{
  "head_dim": 32,
  "vocab_size": 4231,
  "attn_scale": 0.177,
  "optimizer": "soap_variant",
  "lr_mult_qkv": 0.4,
  "lr_head": 0.0123,
  "final_lr_fraction": 0.0,
  "train_tokens": 815000000
}
Each number is 128 + 24 x the weight over its row's rms, rounded and kept within 0 to 255. Layers, rows and columns count from 0. The size above them is the row's rms in percent of the matrix's.

# layer 6 MLP up, 896x256, rms 0.139, rows 711-763, columns 128-191
size [101 109  96 103  99 108  86  96 106  99 109  99  95 103  94 107 113  95 100  98 108  90  92  87  99  89 109 104 101  94  96  98 106  91  96 104  94  96 104 101  99  92  96 104  97  92  90 101  89 101 101 102 101]
[[105 109 154 174 152 144 111 150  98 169 106 122 132 115 143 140 118 136 161 136 118 148 115 146 111 123 136 179 157 157 101 111 158 159 115 132 142 141 136  97 151 110 122 100  85 140 121 102 113 126 152  98 126  94 148 146 144 118 128 156  96 132  92 142]
 [145 153 128 130 111  79 148  78  94 110 117 142 111 138 141 119 144 112 133 125  95 183 122 102 104 155 132 119 129 163 196  95 140 119 160 137 168 153 135 131 117 101 129 162 126  95 118 123 157 158 170  96 101  90 153 168 132 145 113 151 150 137 123 101]
 [138 120 147 135 114  96 132 143 138  95 136 145  70 163 114 107  94 153 125 122 124 129 142 124 119 152 184 127  89 159 165 163 154 103 108 128 129 164 135 130 104 119 157 102 118 106 156  77 120 109  80 115  95  84 108 131 120 160 151 135 132 162 153 119]
 [131 122 135 170  75 101 144 105 143 112 135 117 113 112 116 146 131 139 124  96 100  74 146 141 123  82 106 163  96 144  86 156 124 138 134  80 175 112 127 148  95 118 161 140 116 105 155 153 169 126 133 133 134 153 142 115 163 141 123 158  98 158 101 118]
 [ 73 112 137 139 103 149 121 113 108 112 135 143 120 145 112 155 156 110 147 111 137 135 143 134 162  99 113 140 107 149 147 132 141 138 113 116 113 181 183 116 123 118 161 104 142 126 115 139 111 125 107 158  81 126 153 153 147  65 149 105 134 146 132 108]
 [106 105 111 141 141 119 119 116 156 104 102 137 127  85 143 109 112 134  93 147 155 132 114 139 173 119 112 113 133  97  77 146 125  97 110 115 143 105 101  92 128  97 132 120 117 163  97 153 105 136 127 146  85  83 122 165 201  81 111 191 134 105 150 131]
 [170 156 133 181 138 138 133  93  99 166 124 100 122 100 132 134 112 142 135 143 123 211 137 126 100 153 142 123  71  91 120 151 128 152 105 143 137 121 134  92 137  93 140 120  81 165 160 159  86 125 117 126 140 108 156  98 109 124 140 137  98 139 117 127]
 [142 156 115 115 131 145 123 141 137 151 110  87 175 136 108 135 109 113 129 168 126  91 119 160  96 130 115 140 139 104 163 144 152 107 127 102 105 164 147 140 130 122 149 121 159 122 103 129 107 137 141 100 146 139 155 125 121 134 108 114 121 168 119 104]
 [121 121 137 112 120 101 137 148 111 139 148 125 111 112 161 126 140 133 133 122 122  89 145 132 128 146 195 135 159 164 138 163 170 129 126  99 165 153  91 109 127 141 169  96 145  92 155 125 142 119 151 142 156  99 144 164 133  92 117 116 124  93 143 137]
 [124 159 116 121 128 146 113 152 128 138 122 162 146 141 113 133 130  86 145 115 142 115 144 113 109 111 130 147 107 146  83 147 120 141 129 146  82  97 129 159 177 116 115  85 108 111 123 101 170 163  68 129 117 137  74 114 124 125 119 129 130 136 121 103]
 [130 154  81 125 110 117 111  93 106 161 149 139 100 113 150  67 108 136 134  89 101 121 185 166 109 151 157 142 160 182 129 118 160 137 112 110 185 154  93 164 112  83  93 116  53 118 143 140 183 124 126 131 108 136 129 140 116 101 144 155 144  96  96 123]
 [150 131 148 137 114 133 133 112 135 132 122 133 164 148 107 115 108  64 144 114 152 160  93 122  83 102  97 119 130 133 160 106 112 128 125 137 120  90  45 149 126 107 127 111 115 108 124 145 110 120 135  96 129 120 130  94 136 126 149 158 146  99  87 180]
 [103  98 151 124 145 124 153 148  93 150 128  88 134 126  99 106 144  99 105 107  94 143 138 137 111 109 125 116 175  82  92 100  83  82 122 151  72  98 104 137 123 173 165 133 101 133 169 102 157 123 119 114 104 104 124 119 127 117 110 102  78 137 109 112]
 [137 145 153 146 130 111 134 113 131 102 132 132 120 136 142 108 104 122 108  73 144  97 153 125 117 170 101 138 104 143 146  68 141 158  89 150 157 128 105 111 141 104 117 146 131 156 132 128 127 153 158 114 168 120 121 129 153 118 115  97  79 200 104 115]
 [130 121 131 101 134 145 140 119 120 118 149 137  95 164 130 134 116 166 120 144 154 155  86  99 133  93  87 152 169 101 148 122 143 133 110 113 179 108 161  95  72 158 113 110 103 118 171 138 118 131  92 131 138 122  96  99 104 114 141 102 103 100 109 115]
 [144 121  76 138  89  82 164 123 113 119 154 125 110 117 167 150 139  97 165 127 107 180 110 110 139 165 114 184  90 107 153 140 127 146 137 127 112 127 125 114 157 112 118 134 165 146 127 179  71 137 134 146 117 127 101 106 124 136 101 138  89  85 143 124]
 [125 141 108 116 129 137 107 129 120 129 153 204 150 123 162 134 143 129 131 123 137 162 131 162 138 115 160 104 124  86 140 155 111 179 144  65 103 156 153 122  97 114 165  95 146 117 132 157 145  97 127 155 117  57 152 104 106 146 138 101 148 131 143 134]
 [159 139 104 141 123 130 141 128  99 165 131 169 118 164 118 133 127 135 141 147 149 129  93 117 123 127 128 147 119 148 130  80 134  88 119  74 126 155 141 134 149  87 146  87 157 121 147  96 153 152 105 119  95 116  98  96 184 102 150 104 136 146 137 149]
 [125 116 117 114 127 167  95 123 118  94 128 105 159 116 164 133 194  96 171 131 136  89  90  67 112 114 119 122 158 143 109 147 148 118 126 152  96 135  98 137 117 155 127  91 121 139 153 141 112 118 142  90 165 173 155 155 140  93 138 136 163 193 128  75]
 [ 95 132 153 144 157 180 156  91 143 140 113 105 142 141 175 111  97 145  95 118 141 126 123 131  98 138 137  70 141  90 143 111 125  81 121 122 123 122 123 108 125 126 120 110  93 133  98 122 138 114 145 148 103 130 122 135 135  79 148 136 170 122  89 144]
 [ 69 134 100 155 146 138 154 126 122 152 133 107  82 113  89 146  82 113 124 123 111 128 126 136 142 158 117 146 117 124 141 123 111 114 125  86 105 119 114 145 131 109 109 136 169 126 131 130 126  98 132 120 133  45 137 104 121 158 171 113 144 160 113 111]
 [125 145  88 129 121 138 170 103 137 151 107 106 116 108 144 116 130 140  87 144 115 120 116 153 113 122  99  95 117 133  74  84 133 180 149 167 133 170 115 114 136 155 185  86 189 139 162 132 128 133 117 140 106 119 129 159 148 156  96 146 194  82 108 118]
 [124 134 125 114 161 136  94 149 108  93  98 132 104 145 154 135  86 128 133 139 120 179 117 136 122 127 135 112  93 153 174 132  97 166  94 126 145 109 113 119 103 156 112  88 156 122 146 131 108 148 105 103 106 138 161 157 112 100 121 156 132  89 107 134]
 [122 131 146 135 158  88  97 107 108 104 141 138 127 208  94 144 112 123 144 164 118 163 149 100 140 120 102 169 139 101 120 132 142  84 130 146 135  97 106 155 124 138 124 105 148 100 164  90 180 111 172 110 103  93 112 123 101 122 153 128 164 122  59  96]
 [144 139 144 141 126 146 112 168 123 147 154 128 112 137 156 117  89 153  91 167 137 137 149 118 156 129 133 122 139  92  97  93 103 141 111 115 158 107 138 121  92 147 103 124  92  74  54 108 146 161 163 122 124 116 162 123 140 136 128 137  99 162 136 164]
 [108 154 133 133 132 125 128  99  74  89 114  95 138 112  92 141 143 124 157 159 126 153  72 146 130 123 121 135 124 112 121 119  99 147 147  95 116 150 136 134 131 115 145  99 142  91 133 148 108  96 156  71 101 105 121 126 104 143 117 167  95 127 103  95]
 [106 130 156  86  78  96 188 126 113 162 120 146 123 124  60 119 116 138 137 103  80 124 105 124 162 138 114 141 109 111 131 138  96  99  97 148 116 105 144 105 172 121 145 159 111 139 134 154 104 122 166 147 121 143 130 118  88 126 168 137 173 116 137 153]
 [111 147 120 118 147 123 113 115 103 143 100 111 139 121 148 163 137 133 109 147 102 114  98  94 143 127 102 133  94 137 133 117 155 200 137 122  97  85 134 104 131 100 155 129 128 163 130 109 125 106  97 132 107  89 103 152 138  80 141 174 126 132 110 117]
 [164  87 115 120 159 146 140  92 110 132 104 113 157 103 102 128 116  99  85 120 130 121 154  63 111 148 131 134 117 149 129 129 155 143 113 104 103 143 103 182 155 110  91 142  85 114  91 110 103 155 152 151 111 140 161 138 126 111 124 115 128 136 100 114]
 [ 83 130 119 106  74  89 134 127 134 122 125  95 125  96 142 123 135 113 130 163  98  85 156 126 120 125 114 106 161 124  92 151 132 102 120 132 107 156 150 148 135 112 102 104 130 114 108  97 125 101  52 124 125 146 157 119 120 109 137 169 114 128 141 114]
 [119 147 169 148 111 116 149  98 104 128 110 108  94 124 128 144 122 145 157 100 164 109 131 103 109 174 100 139 135 141 134  98  92 126 182 117 138 125 143 129  86 150 130 117 143  97 141  87 103 138 118 148 113 137 101 117  90 101  91 106 113 137 115 132]
 [134 121 111 141 111 116 163 130 129 132 143 162  80 128 124 144 167  85 122 110 120 130 170  98 128 142  68 117 162 154 130 165 160  91 151 108 117  54 148 163  76 165 175  95 119 128 120 110 128 185 114 161 136  97 143 122 147 124 138 117 156 108  88 165]
 [146 119 130 117 161 162 113 120 169 109 135 110 165 122 111 110 138 108 101 151 127 103 112  92 100  96 111 121 135 139 152 107 112 150 161  79 137  98 156 119 131 121 145 147 151 126 119 168  80  72 136 138 127 109 139 104 115 109 111 112 135 113 159 138]
 [150 109 102  72  58 115 129 162 118 156 132 113 115 115  91 138 113 125 154 113 107 109 126 147 106 119 140 133 136 110 119 154 131 169 120 137 135 152 119 135 157 103 112 121 111 147 121 117 106 131 131 106 150 139 133 130 126 120 137 163 128 159 123 175]
 [135 139 151 159 138 133 110 127 137 125 136 139 142 164 130 137 135 127 145 163 130 118 133 160 157 123  94 110  95 118 115 127  81 105 109 117 141 125  86 150 128 105 170 141 137  81  77 107 168 188 132 112 149 119 127 139 132 113 114 144  73 122 127 152]
 [ 96 144 156 210 116 130 146 166 144 117 118 103 109 123 163 118 119 111 113  81 114 151 137  91 132 128 122 150 118 130 134 173 119  97  77 120 130 104 121  94 108 142 157  92 138  90 171 106 168 141 162  85 167 132 128 153  66 116 131 130 139  86  86 100]
 [140 114 133 171 141 191 145  91 136 116 125 128 141  90 128 155 131 117 163 122 127 143 145 131 121 102 135 140 137  94 126 142 123 120 154  86 123 128 101 126 107 121 162 115 156 124 137  86 146 144 125 103 134 160 124 113 129 103 100 100  96 144 112 113]
 [113  90 158 104 109 139 152 158 129 148 148 135 145 109 137 150  99 148 145 169 156 138 109 145 118 172 147  92 146 144 144 125 125 133 137 122 162  96 132 116 102 160 149 133 109 107 126 154 112 129  70 108 149 141  96 104 128 142 113 122 101 122 107 117]
 [122 158 142 110 103 134 145 115 110 143  98 106  93 112 130 128  97 158 113 109 123 120 105 147  96 157 165 173 112 103 171 131 132 153 155 192 109 102 107 168  91 111 141 113 116 128 113 148 177  81 103  88 129  89 122 121 140 108 131 139 142 135 141 117]
 [189 112 162  90 138 158 121 133  97 146 167 110 133 125 103 151  98 144 165 133 140 159 136 103  99 121 128 111 136 131 150 102 112 143 153 145 126 144 118 150 121 143 129 148 143  76 143 106 144 136 113 139 100 119 118 128 148 105 110 117 110 131  99  98]
 [108 133 120 122 124 125 109 123 148 107 101 121 120 128 136 103  83  86 151 130 127 120 117 138 100 142 155 155 164  91  98 131 118 171 141  94 112  93 120 106 136 151 130 117 135 133 101 115 150 137 176 153 128 127 106 113 149 156  88 148  90  96 139 136]
 [161 136  87 122 128 160  82 104 124 151 135 114 154  99 131 147 117 134 147 165 137 141 154 119  84 176 125 168 160  84 117 177 134 121 149 109  90 115  94 102 109 137 145 150 130 130 110 116 124 136 132 144 103 108 138 127 107 151 142 140  95 117  67 107]
 [115 141 132 173 124 145  86 107 148 115 122 135 187 124 104 106 133 128  90 100 131 114 110  92 108 136 132 110 136 124 141 166 166  99 154 103 160 100  85 142 101  88  96  90 105 121 157 138  98  88 169 148 163 157 150 148 148 161 129 112 115 132 124 122]
 [141 113 145 154 152 103 159  60 130 116 100 159 105  78 157 113 146  78 171 139  41 123 126 125 117 162 128 169 169 108 145 110 147 134 138 140 132 126 106 125 135 137 106 119 123 113 137 136 126 162 164 117 159 107  99 125 135 128 128 131 155 117  87 129]
 [157 128 114  87 134 121  82  95 134 141  80 125 162 109 131 126 121 108  99 140 111 138 132  98 102 145 126 117 116  85 153 104  98 125 140 184  91 107  99 150 138 138 133 136 137 130 172 136 115 164 151 143 129 116  92 149 127 147 141 128 147 136 122 126]
 [135 150 156 135 111  95 128 144 141 142 166 140  88 158 132 111 157 112 131 137 149  83 131 140 129 119 144 134 160  83 121 139 139  93 162 117 151 112 146 126 129 111  96 152 120 113 120 152 123 134 150 128 133 150 136 102 130 124  89 147 151 116  74 134]
 [122 136  48 109 152 123 135 133 115 110 151 133 146 132 135 147 122 127 108 129 135  84 148 108 140 108 120 127 105 121 118 133 114 172 108 108 172 136 161 151 159 132 121 148  89 134  96 120 118 161 154 126  85 145 184 132 118 152 115 131 148  93 157 137]
 [127 121 133 152 110 129 165 129  84 138 183 160 123 108 153 102 122  99 130 115 110 178 144 107 101 143 121  97 164 115 120 137 107 137 101 117 119 144 128 130 134 110 109 127 111 155 148 108 160 120 104  83 133 134 100 128 115 123 140 115 117 153 123 103]
 [ 93 101 122 140 105 136 104 102 154 121 156 148 142 188 129 150 127 117 162 109 108 123 129 107  96 154 145 134 154 151 152 107 131 104 163 147 153 122 142 143 142 120 139 130 122 125  75 121 157 140 161 117 115 117  94 139  63 103 124 171  76 116 112 151]
 [152 115 166 124 116 169 115  98 157 134 113 116 187 147 159 162  87 110 114 147 161 172 113 108 102 110 107 116 106 154 104 107 150 147 130 132 110 134 113 136 115 124 135 128 135  80 117 154 132 154 143  69 139 109 111 135  77 169 114 151 100 135 174  91]
 [ 74 127 140 134  87  77 127 105 138 176 135  98  98 132 152  83  99 182 138 157 149 120  92 137 141 134  91 113 117  91 138  99 110  91 124 118 138 166 140 132 136  60 114 139 139 140 111 124 125 124 103 124 143 155 104 126 155 131 152  92 128 146 117  94]
 [126 116 129 154 169 122 142 141 130 131 110 126 151 152  98 135 160 128  93 126 135 120  87  91 140 120 120 134 108 117  75 100 108 192 101 144 120 139  97 155  98 122 140 134 125  68 137 129 157 168 128 117 110 132 170 124 153 154 145 126 192 100  87 136]
 [159 148 103 160  76 118  81  87 135 125 136 107 135 141 130 113 134 128  86 163 146 149 145 126 149 110 112 120 129 121 112  94  97 147 124  89 151 145 153 125 132 173 146 134 150 125 108 122 131 113 126 127 100 108  95 137 108 144 135  98 117 127  97 127]]
# layer 6 MLP down (transposed), 896x256, rms 0.136, rows 711-762, columns 128-191
size [ 94 100 104 101 102 107  92 109  95 106  92  96  91 101  92 102 110  95 100  92 104  91 102  91  97  95 102 104 107 100 102 104 101  93  97 103  91 102 100  99  96 100  97 109  98  94  97 101  96  99 100  99]
[[ 79 125 107 153 137 164 123 109 127 149 130 154 122 123  96 130  96 119  95  78 118 144 144 108  83 140 131 147 145 158 115 129 113  93 139 124  74 151 137 116 156 106 156 182  95 167 126 128  99 118 144 153  94 104 136 108 142 122 137 120 181 137 163 121]
 [135 119 108 107 105 126 150 107 194 146 129  89 174 149  82 105 110 147 117 134  97 111 144 154 128 110 125 133 124 141 127 108 143 132 115 152  47 131 126 109  71 100 126 138 120 154 152  74 123 126 147 104  99 161  80 125 108 117 122 129 183 155 138 154]
 [ 94 113 141 167  85 133 104 125 154 111 154 141 172 132 120 130 143  97 160  83 121 150 137 147 100 166 157 172 104 141 124 135 107  91 177  94 112 101 124 127 164  77 108 153 150 139 139 131 140 108 159 149 149 126 120 131 154 133 101 101 110 106 136 149]
 [129 101  92 101 129 110 103 115 145 143  92 162 103  80 133 127 121 108 110 138 115 115 126 133 116 157 155 103 153 109  97 147 122 131 181 111 107 102 143  93 143 110 110 100 143 115 108 157 162 114 139 161 109 154 104 159 117 103 184 175 151 103 125 132]
 [148 125 136  88 118 146 161 132 114  95 137 140 112 117 129 170 159 145 149 126 141 190 167 136  87 114 136 140 161 123 105 105 142 164  84 129 136 117 126 123 154  88 143 110 137 131  81 113 128 141  94 141 119  96 147 137 157 154  96 171 131 150 145  92]
 [133 145 128 136 123 131 153 115 102 157 109 124 117 162 133 128 140 141 108 117 124 155 126 148  88 147  97 144 131 113  98 158 106 110 117 145 145 150 160 118 130 110 142  82 132 120 103 146  98 107 132 104 135 106 115 145 167 189 123 150 161 116 118 109]
 [ 74 122 182 169 104 146 136 106 123 154 127  87 117  68 128 132 129 101 157 111 138 131 151 108 145 116 100 149 150 109  75 168 174 118 158  80 136 142 109 123 131  86 174  97 107 112 100 140 178 164 111 120 108 117  90  99 119 148 113 128 124 123 123 123]
 [ 84 159 134 128  82  79  97 121 157 145 111 132 115 122 130 118 134 109 113 117 127  73 127 152 164 126 109 146 139 133 111 163 124 112 120 125 129 112 103 158 147 170 119 130 139  80 120 172 124 139 123 115 105 112 138 144 181 146 150 135 137 120 140 133]
 [102 132 149 115 134 115 123 127 110 134 137 151 145 111 136  88 128 158  97 166 134 103 127 108 115  84 101 192 140 145 159 107 117 104 112 148 142 127 152 191 169 146 135 180 142  99 133 117  90 125 104 139 141 135 105 113 116 101 123 108 128 115 151 102]
 [118 137 160 113 113 100 138 132 127 168 137 119  99 163 133 142 122 146  93 105 155 119 122 109 114 124 150 115  86 139 116  97 118 119 163 120  94 100 122 109 137 136 125 104 105 123 147 195 113 170 178 107 122 108 126 107 167 138 138 114 101 115 158 113]
 [ 94 118 140 137 130 130 122 131 157 142 166 186 149 128 120 122 144  94  74  97 131 166 104  98 157  76 116  89 123 134 114 134 143 158 131 179 118 126 146 133 126 126 149 140 136 144 154 107 158 157 137 149 110 150  83 132 104 114 127 180 175 120 128 154]
 [131 105 142 139 119 130 128 120  89 160 114 102 100 142 128 150 144 120 140 114 106 119  97 135 132 152 141 161 157 166 115 145 133  76 151 148 150 110 201 134 111 108  99 155 119 139 132  94  95 147 126 113 116 103 133 161 111 128 141 102 128 165 121 102]
 [ 81 151 123 140 148 141 108 124 145 136 101 121 141 155  91 117 136 110  96 130 101 112 102 106 130 130 138 155 118 131 121 165  85 115 126 127  69 119 146 115 143 128 119 107 160 158  78 142 123 143 147 129 114 123  77 103 114 155 158 164 121 134  90 132]
 [131 153  88 122 145 151  84 167 139 110 103 152 162 165 120 175 154  85  69 170 178 151 136 141 119 121 170  88 162 133 143 128 149  95 135 140 134 144 144 142 168 106 120  82 150 139 112 110 126 151  93 116 140 102  84 127  87 114 147 135 122 111 121 108]
 [118 127 155 119 109 114  92 102  93 170 141 149 100 107  89  94 161 132 123 125 113 126 167 139  66 138 154 148 125  88 110 134 153 154  86 115 115 151 124 103 107 137 159 181 114 127 119 148  98 126 135 131  92 152 136  92 147  68 127 112 132 124 139  68]
 [175 129 151 134 141 115 120 127 114 134 116  82 132 147 115 122  97 146  98 101 115 150 121 154 119 144 161 129  89 140 113 141 143 103 186 109 115 135 129 121 116 130 115 125 116 116 120 130 132 128 159 107 138  84 135 117 132 137  97 102 134  97 141 166]
 [133  82  98 170 146 115 147  91 121 173 109 128 159 139 104 119 104 113 128 129 149 144 145  94 148 156 109 106 131 104 136 110  87 118 124 156 158 112 120 147 121 148 131 117 101 115 125 162 138 119 141 127 120 115 168 157  82 164 153 122 145  96 151 100]
 [135 132 158 148 108 108 129 150 125  95 103 146 138 160 124 152 155 138  85 153 135 158 105 143 138 160 133  84 109 135 180 102 147 125  91 102 129 171 107 176  87 138 130 145 156 117 175 103 132 114  94 150 109 119 148 124 135 100 109 113 138 122 111 114]
 [139 117 117 167 116 179  72 133 129 154 154 115 158 135 122 129  76  86 112 129  96  97 104 139 102 131 124  84 140 117 109  89 141 119 104  77 109 136 141 117 151 153  96 133  69 146 172 120 150 114 143  98 126 169 136 179 145 116 126  85 129 126 169 166]
 [153 159 113 149  92  87  86 123 165 137 130 114 146 119 192  96 156 105  82 146 136 164 104 112 125  95 115 117 120 177 164  88 133  98 129 120 131  79 127 142 161 118 142 173 130 102 117  96 115 108 148 108 146 131 173  95 122 171 124 139 148 126 121 117]
 [142 117 145 134 149 113 115 169 160 116 152 140 100 130 165 116 129 154 127 130 147 165 122 117 130 145 152  92  88 123 133 122 128  93 148 151 138 137 161 134 110 168 160 139 131 124 110 134 132 135  99 135 152 144 129 122 150 109 109 159  77 123 130 117]
 [143 161 144 110 112 119  93 135 145 105 132 135 158 129 100 120 148 162  62 119 114 133 120 171 154 133 157 114 147  87 111 119 130 118  64  87 121 188 153 123 169 122 111 155 115 115 131 139 110 128 125 108 181  92 140 128 139 117 152 140 119 126 154 147]
 [147 110 130 213 150  96 121  96 127  84 105 111 135 130 121 124 119 110 116 158 123 105  62 116 148 113 123  94 107  98 134 102 102  94 122 132 127  96 138 141 122 117 111 128 108 133 123 144  73 126 132 134 105 133  95 111 153  95 141  92 130 139 141 104]
 [156 124 179 118 126 163 108 135 155 133 144  72 148  93 140 151 145 105 123 103 139  92 160 167 131 167 154 107  92 160 100 133 148 144 140 108 156 127 154 119 138 166 115 158 133 160 106 106  80 120 107 113 117 103 134 114 104 135 111 135  79 135 146 163]
 [ 85 127  85 130 132 149 120 125 115 109 122 110 167 141 125 137 144 110 140  89 123 133 146 181  86 132 104 144 146 125  99 125 121 110 134 112  70 114 109 115 162  73 151 142 143 124 168 115 175 145 134 112 126  93 117 134  90 153 157 132 148 158 104 120]
 [162 106 136 166 203  90 172 184  92 158 122 132 109 118 152 204 132 108 134 143 138 115 158 125 135 128 182 137 135 155 104 156 129 146 117 136 105 130 146 140  85  55 152 156  90 114 117 137 138 108 122 144 176 175 180 121 117 115 116 132 110 122 131 148]
 [139 159 111 140 108  83 124 134 130  92 125  97 108 166 166 151 136 128 121 134 147 108 140 133  93 121 117 158 139  92 141  99 122 144 128 105 129 148  98 117  44 119 114 149  87 131 137 122 155 144 167 138 139 135 137 134 162 116 112 109 140 140 170 115]
 [121 182 120  95 111 141 170 144 116 141 136 104 149 164 104  84 114 155 106 136 118  78 125 106 139 104 198  85  78  96  60 125 159 151 127 125 128 140 113 112 127 108 124 111 145 158 139 122 157 155 126 134 121 103  91 126 118  94 138  99 171 128  92 118]
 [ 79 120 105 115 108 127 103 112  71 100  88  93 111 120 115 161 139 146 131 117 114 160 131 114 153 131 138  95 145 123 163 119 117 146 100 153 180 121 114 138 120 130 100 136 156 120  98 134 151 125 135 129  94 124 137 144 160 137 103 141 124 139 111 115]
 [164 141 153 181 124 161 115 136 149  99 107 134 116 146 161 121 108 142 132 108  97 128 108 140 116 125 140 138  85 130 112 135 136 117 149 109 127 124 130 191 105 145 144 128 153 122 110 109 127 145 169 120 115 168 126 173 157 123 111 158 165 149  89 128]
 [117 145 183 120 161 102  67 123 123 150 127 122 107 157 102 121 130 104 113 134 157 127 154 103 142  71  89 169 109 137 150 179 167 162 139 161 173 102  94 153 124 150 124 139 144 111 153 107 151 112 119 144 153 119 163 126 117 141 120 177 122 126 145 168]
 [137 149 131 147 169 116 143 138 159  82 117 130 165 127 132 137 114 157 102 181 153 106 115 111 128 150 140 149 115  97 145 139 120 123  77 132 122 163  87 138 146  94  87 154 168 163 164 171 155  97 137 110 144 141 111 125 109 143 114 112 123 139 157 117]
 [125 159  93 130  89 147 144 160  99 156 147 126 112 130 128  52 142  97 131 116 149 133  88 141 126 138  97 100 121 101 117 135 145 118 123 135 136 136 127 123  85 112 125 103 121 131 132 126  97 168 137 148 111  87 131 152 133  92 159 124 110  97  99  87]
 [115  99 136 134 130 141 131 140 112  95 124 130 129 116 112 161 104 147 135 158 103 154  93 164 134 130 116 168 142 110 142 173 103  93 124 139  95 129 147 165 138 165 121 177 119 149 133 151 145 165 134 149 129 152 144 105 103 122 140 100 142 151 103 157]
 [130 178 152 164 118 120 161 160 117 124 134  87 105 121 112 142 122 119 109 115 119 125 128 123 119  96 155 152  92 105 145 126 134 140  94 147 168 117 123 156 176 124 105 122 109 122 103 142 142 117 144 136 143 151 144 131 123 188 115 141 129 137 155 112]
 [ 95 131  97  98 148 151 110 137 168 132 126 142 130 108 103 162  73 155 152 135 131 140 100 151 169 162  99  83 159 153 104 149 122 109 168 151 155 128 127 130 122 102 148 159 115 116 144 141 138 138 140 107 113 123 126 126 133  73 143 162 113  99 116 105]
 [ 94  66  92 120 132 105 140 153 121 132 136 135  87 137 111  93  95 168 131 135 180  97 146 156 133 154 114 142 163 118 149 150 119 135 102 146 121 132 145 136 121 169 133 126 138  99 121 168 180 108 135 132 124 111 165  79 123 121 121 117 175 140 128 150]
 [103 117 119 154 134 133 196  98  81 125 123 115 120 142 165 143  96 106 155 135 166 118  67 161 117 130 116  86 122 159 131 116 152 128 107 140 129 136  99 112 142 187 138 125 106 110 138 105 114 143 137 175 127 120 116 125 116 141  99 102 138 107 115 157]
 [178 130 122  92 155 101 135 110 117 146 130 142 108 133  98 129 149 117 141 143 145  89 148 163  96 128 132 138 136 143 139 122 118 120 135 133 148 162 159 141 106 136 139 115 192 134 143  93 106 133 112 100 112 155 137  96 137 144 149 112 116  93  93 143]
 [132 167 108 147 101 143 130 168 117 118 157 107 140 140 155 138 106 158 143 150 163 132  97 115 128 121 119 145 152 173 165 133 117 131  81 119 120 127 129 132 187  99 106 181 123 137 152  86 110 146 135 159 157 116 113 139 159 130 146 136 101 113 183 113]
 [145 164 166 149 147 143 134 131 155 118 114 111 156 147 125 155  49 144 148  96 139 151 163  81 123 116 135 184 106 159 113 131 137  93 133 160 156 118 149 161 116 131  96 106 110 175 105 107 152 154 158 110 131 128 115 136 133  73 129  97 159 100 147 119]
 [138 128 116 113 120 126 160  64 129 133  73 158  98 166 137 105 141 147 165 101 108 143 112 159 111 100 134 107 137 129 124 131 156 118 108 196 105 180 207 133 123 102  97 111 131 102 142  99 141 104 153 152 126 155 121 101 137 110 148 123 164 148 116 123]
 [130  93 109 106 123  97 108 138  92  93 142 114 147 108 152 128 118 180 141 123 122 173 133 170 112 140 138 110 134 123 113 131 151 143 134 109 159 111 124  88 169 103 121 146 170 130 126 114 138 141 146 179 156 114 116  94  95 133 122  90 137 114 138 142]
 [122 100 114 125 104  81 107 118 127 133  99 169 121 126 145 107 157 114 137 157 136 128 144 134 126 123 118 142  77 155 128 140 119 149 134 104 118 152 102 147 111 150 119 132 103 133 127 142 140  93 120 145 143 150 142 103 128 125 103 141  64  83 114 139]
 [158 123 152 110 131  88 119 140 115 127 109 111 117 112 132 100 110 135 143 116  97 112 107 140 137 139 149 131  94 134 135 147 112 139 127 130  79 170 137 155 109 118 142 148 142 124 133 126  69 121 142 130 125 142 113 129 117 134 136 172 176 154 113 146]
 [169 151 127 133 151  86 126 115 127 106 139 119 107 165  98 136 179  99 137 135 152 132 129 140  96 104 161 115 112  99 116 148 128 101 121 119 146 101  95 112 120 105  93 128 130 132 103 132  69 141 137 182  88 156 111 139 156 125 122 129 140 157  96 130]
 [161 128 136 138 104 140 174 128 105 140 118 124 146 138 159 119 150  75  78 118 120 132 155 140 124 148 140 153 126  83 151 112  77 126 162 106 102 101 111 183 117 124 124 109 114 133 144  98 149 124 173 134 106 115 126 129  85 167 141 145 145 109 137 164]
 [128 114 145  68 131  98 208  94 156 167 113 147 114 149 153 138 148 111 160 116 129 111 136 160 139  92 125 145 145 151 118  96 122 166 170 142 172 132 106 105 183 141 158 131 156 120 140 130 130 164 161 131 162 130 126 138 130 112 131 152 150 136 133 121]
 [130 153 161 127 126 108 125 156  97 171 151 132  87  97 140  84 105 166 110 170 118 126 151  75 193 142 131 128 121 154 112 123 137 109 115 168 160 116 137 133 153 130 147 145 111 135 146 111  85 142  90 137 133 119 145 160 163 169 133  66 145 144 124  95]
 [120 149 140 118 163 112 119 119 137 114 120 125 156 134 108 137 126 161 121  77  76 131 141  77 169 130 100 154 128 122 160 126 149 125 126 144 160 175 152 103  91 144 156 119 170 109 112  94  95 126 174 148  99 155 139  99 149 137 119 105 140 145 160 139]
 [174 121 186 141  91 113 106 125 110 123 126 127 161 120 100 139 145 123  89 100 123 163 118 114 116 151 112 166  86 139  98 163  90 112 148 107 120 142 180 125 118 108 161 127  67 126 147 134 106 114 109 109 156 131 149 107 108 158 148 142 111  95 135  70]
 [132 150 151 134 115 152 107 120 161 179 133 123 121 130 151  99  94 143 138 127 128 143 155 158  89 132 121 108 179 111 112 145 125 103 150 105 143 147 157  95 152 106 100 108 130 124 134 155 163 103  86 122 112 163 138 169 157 154 127 129 103 171 118 129]]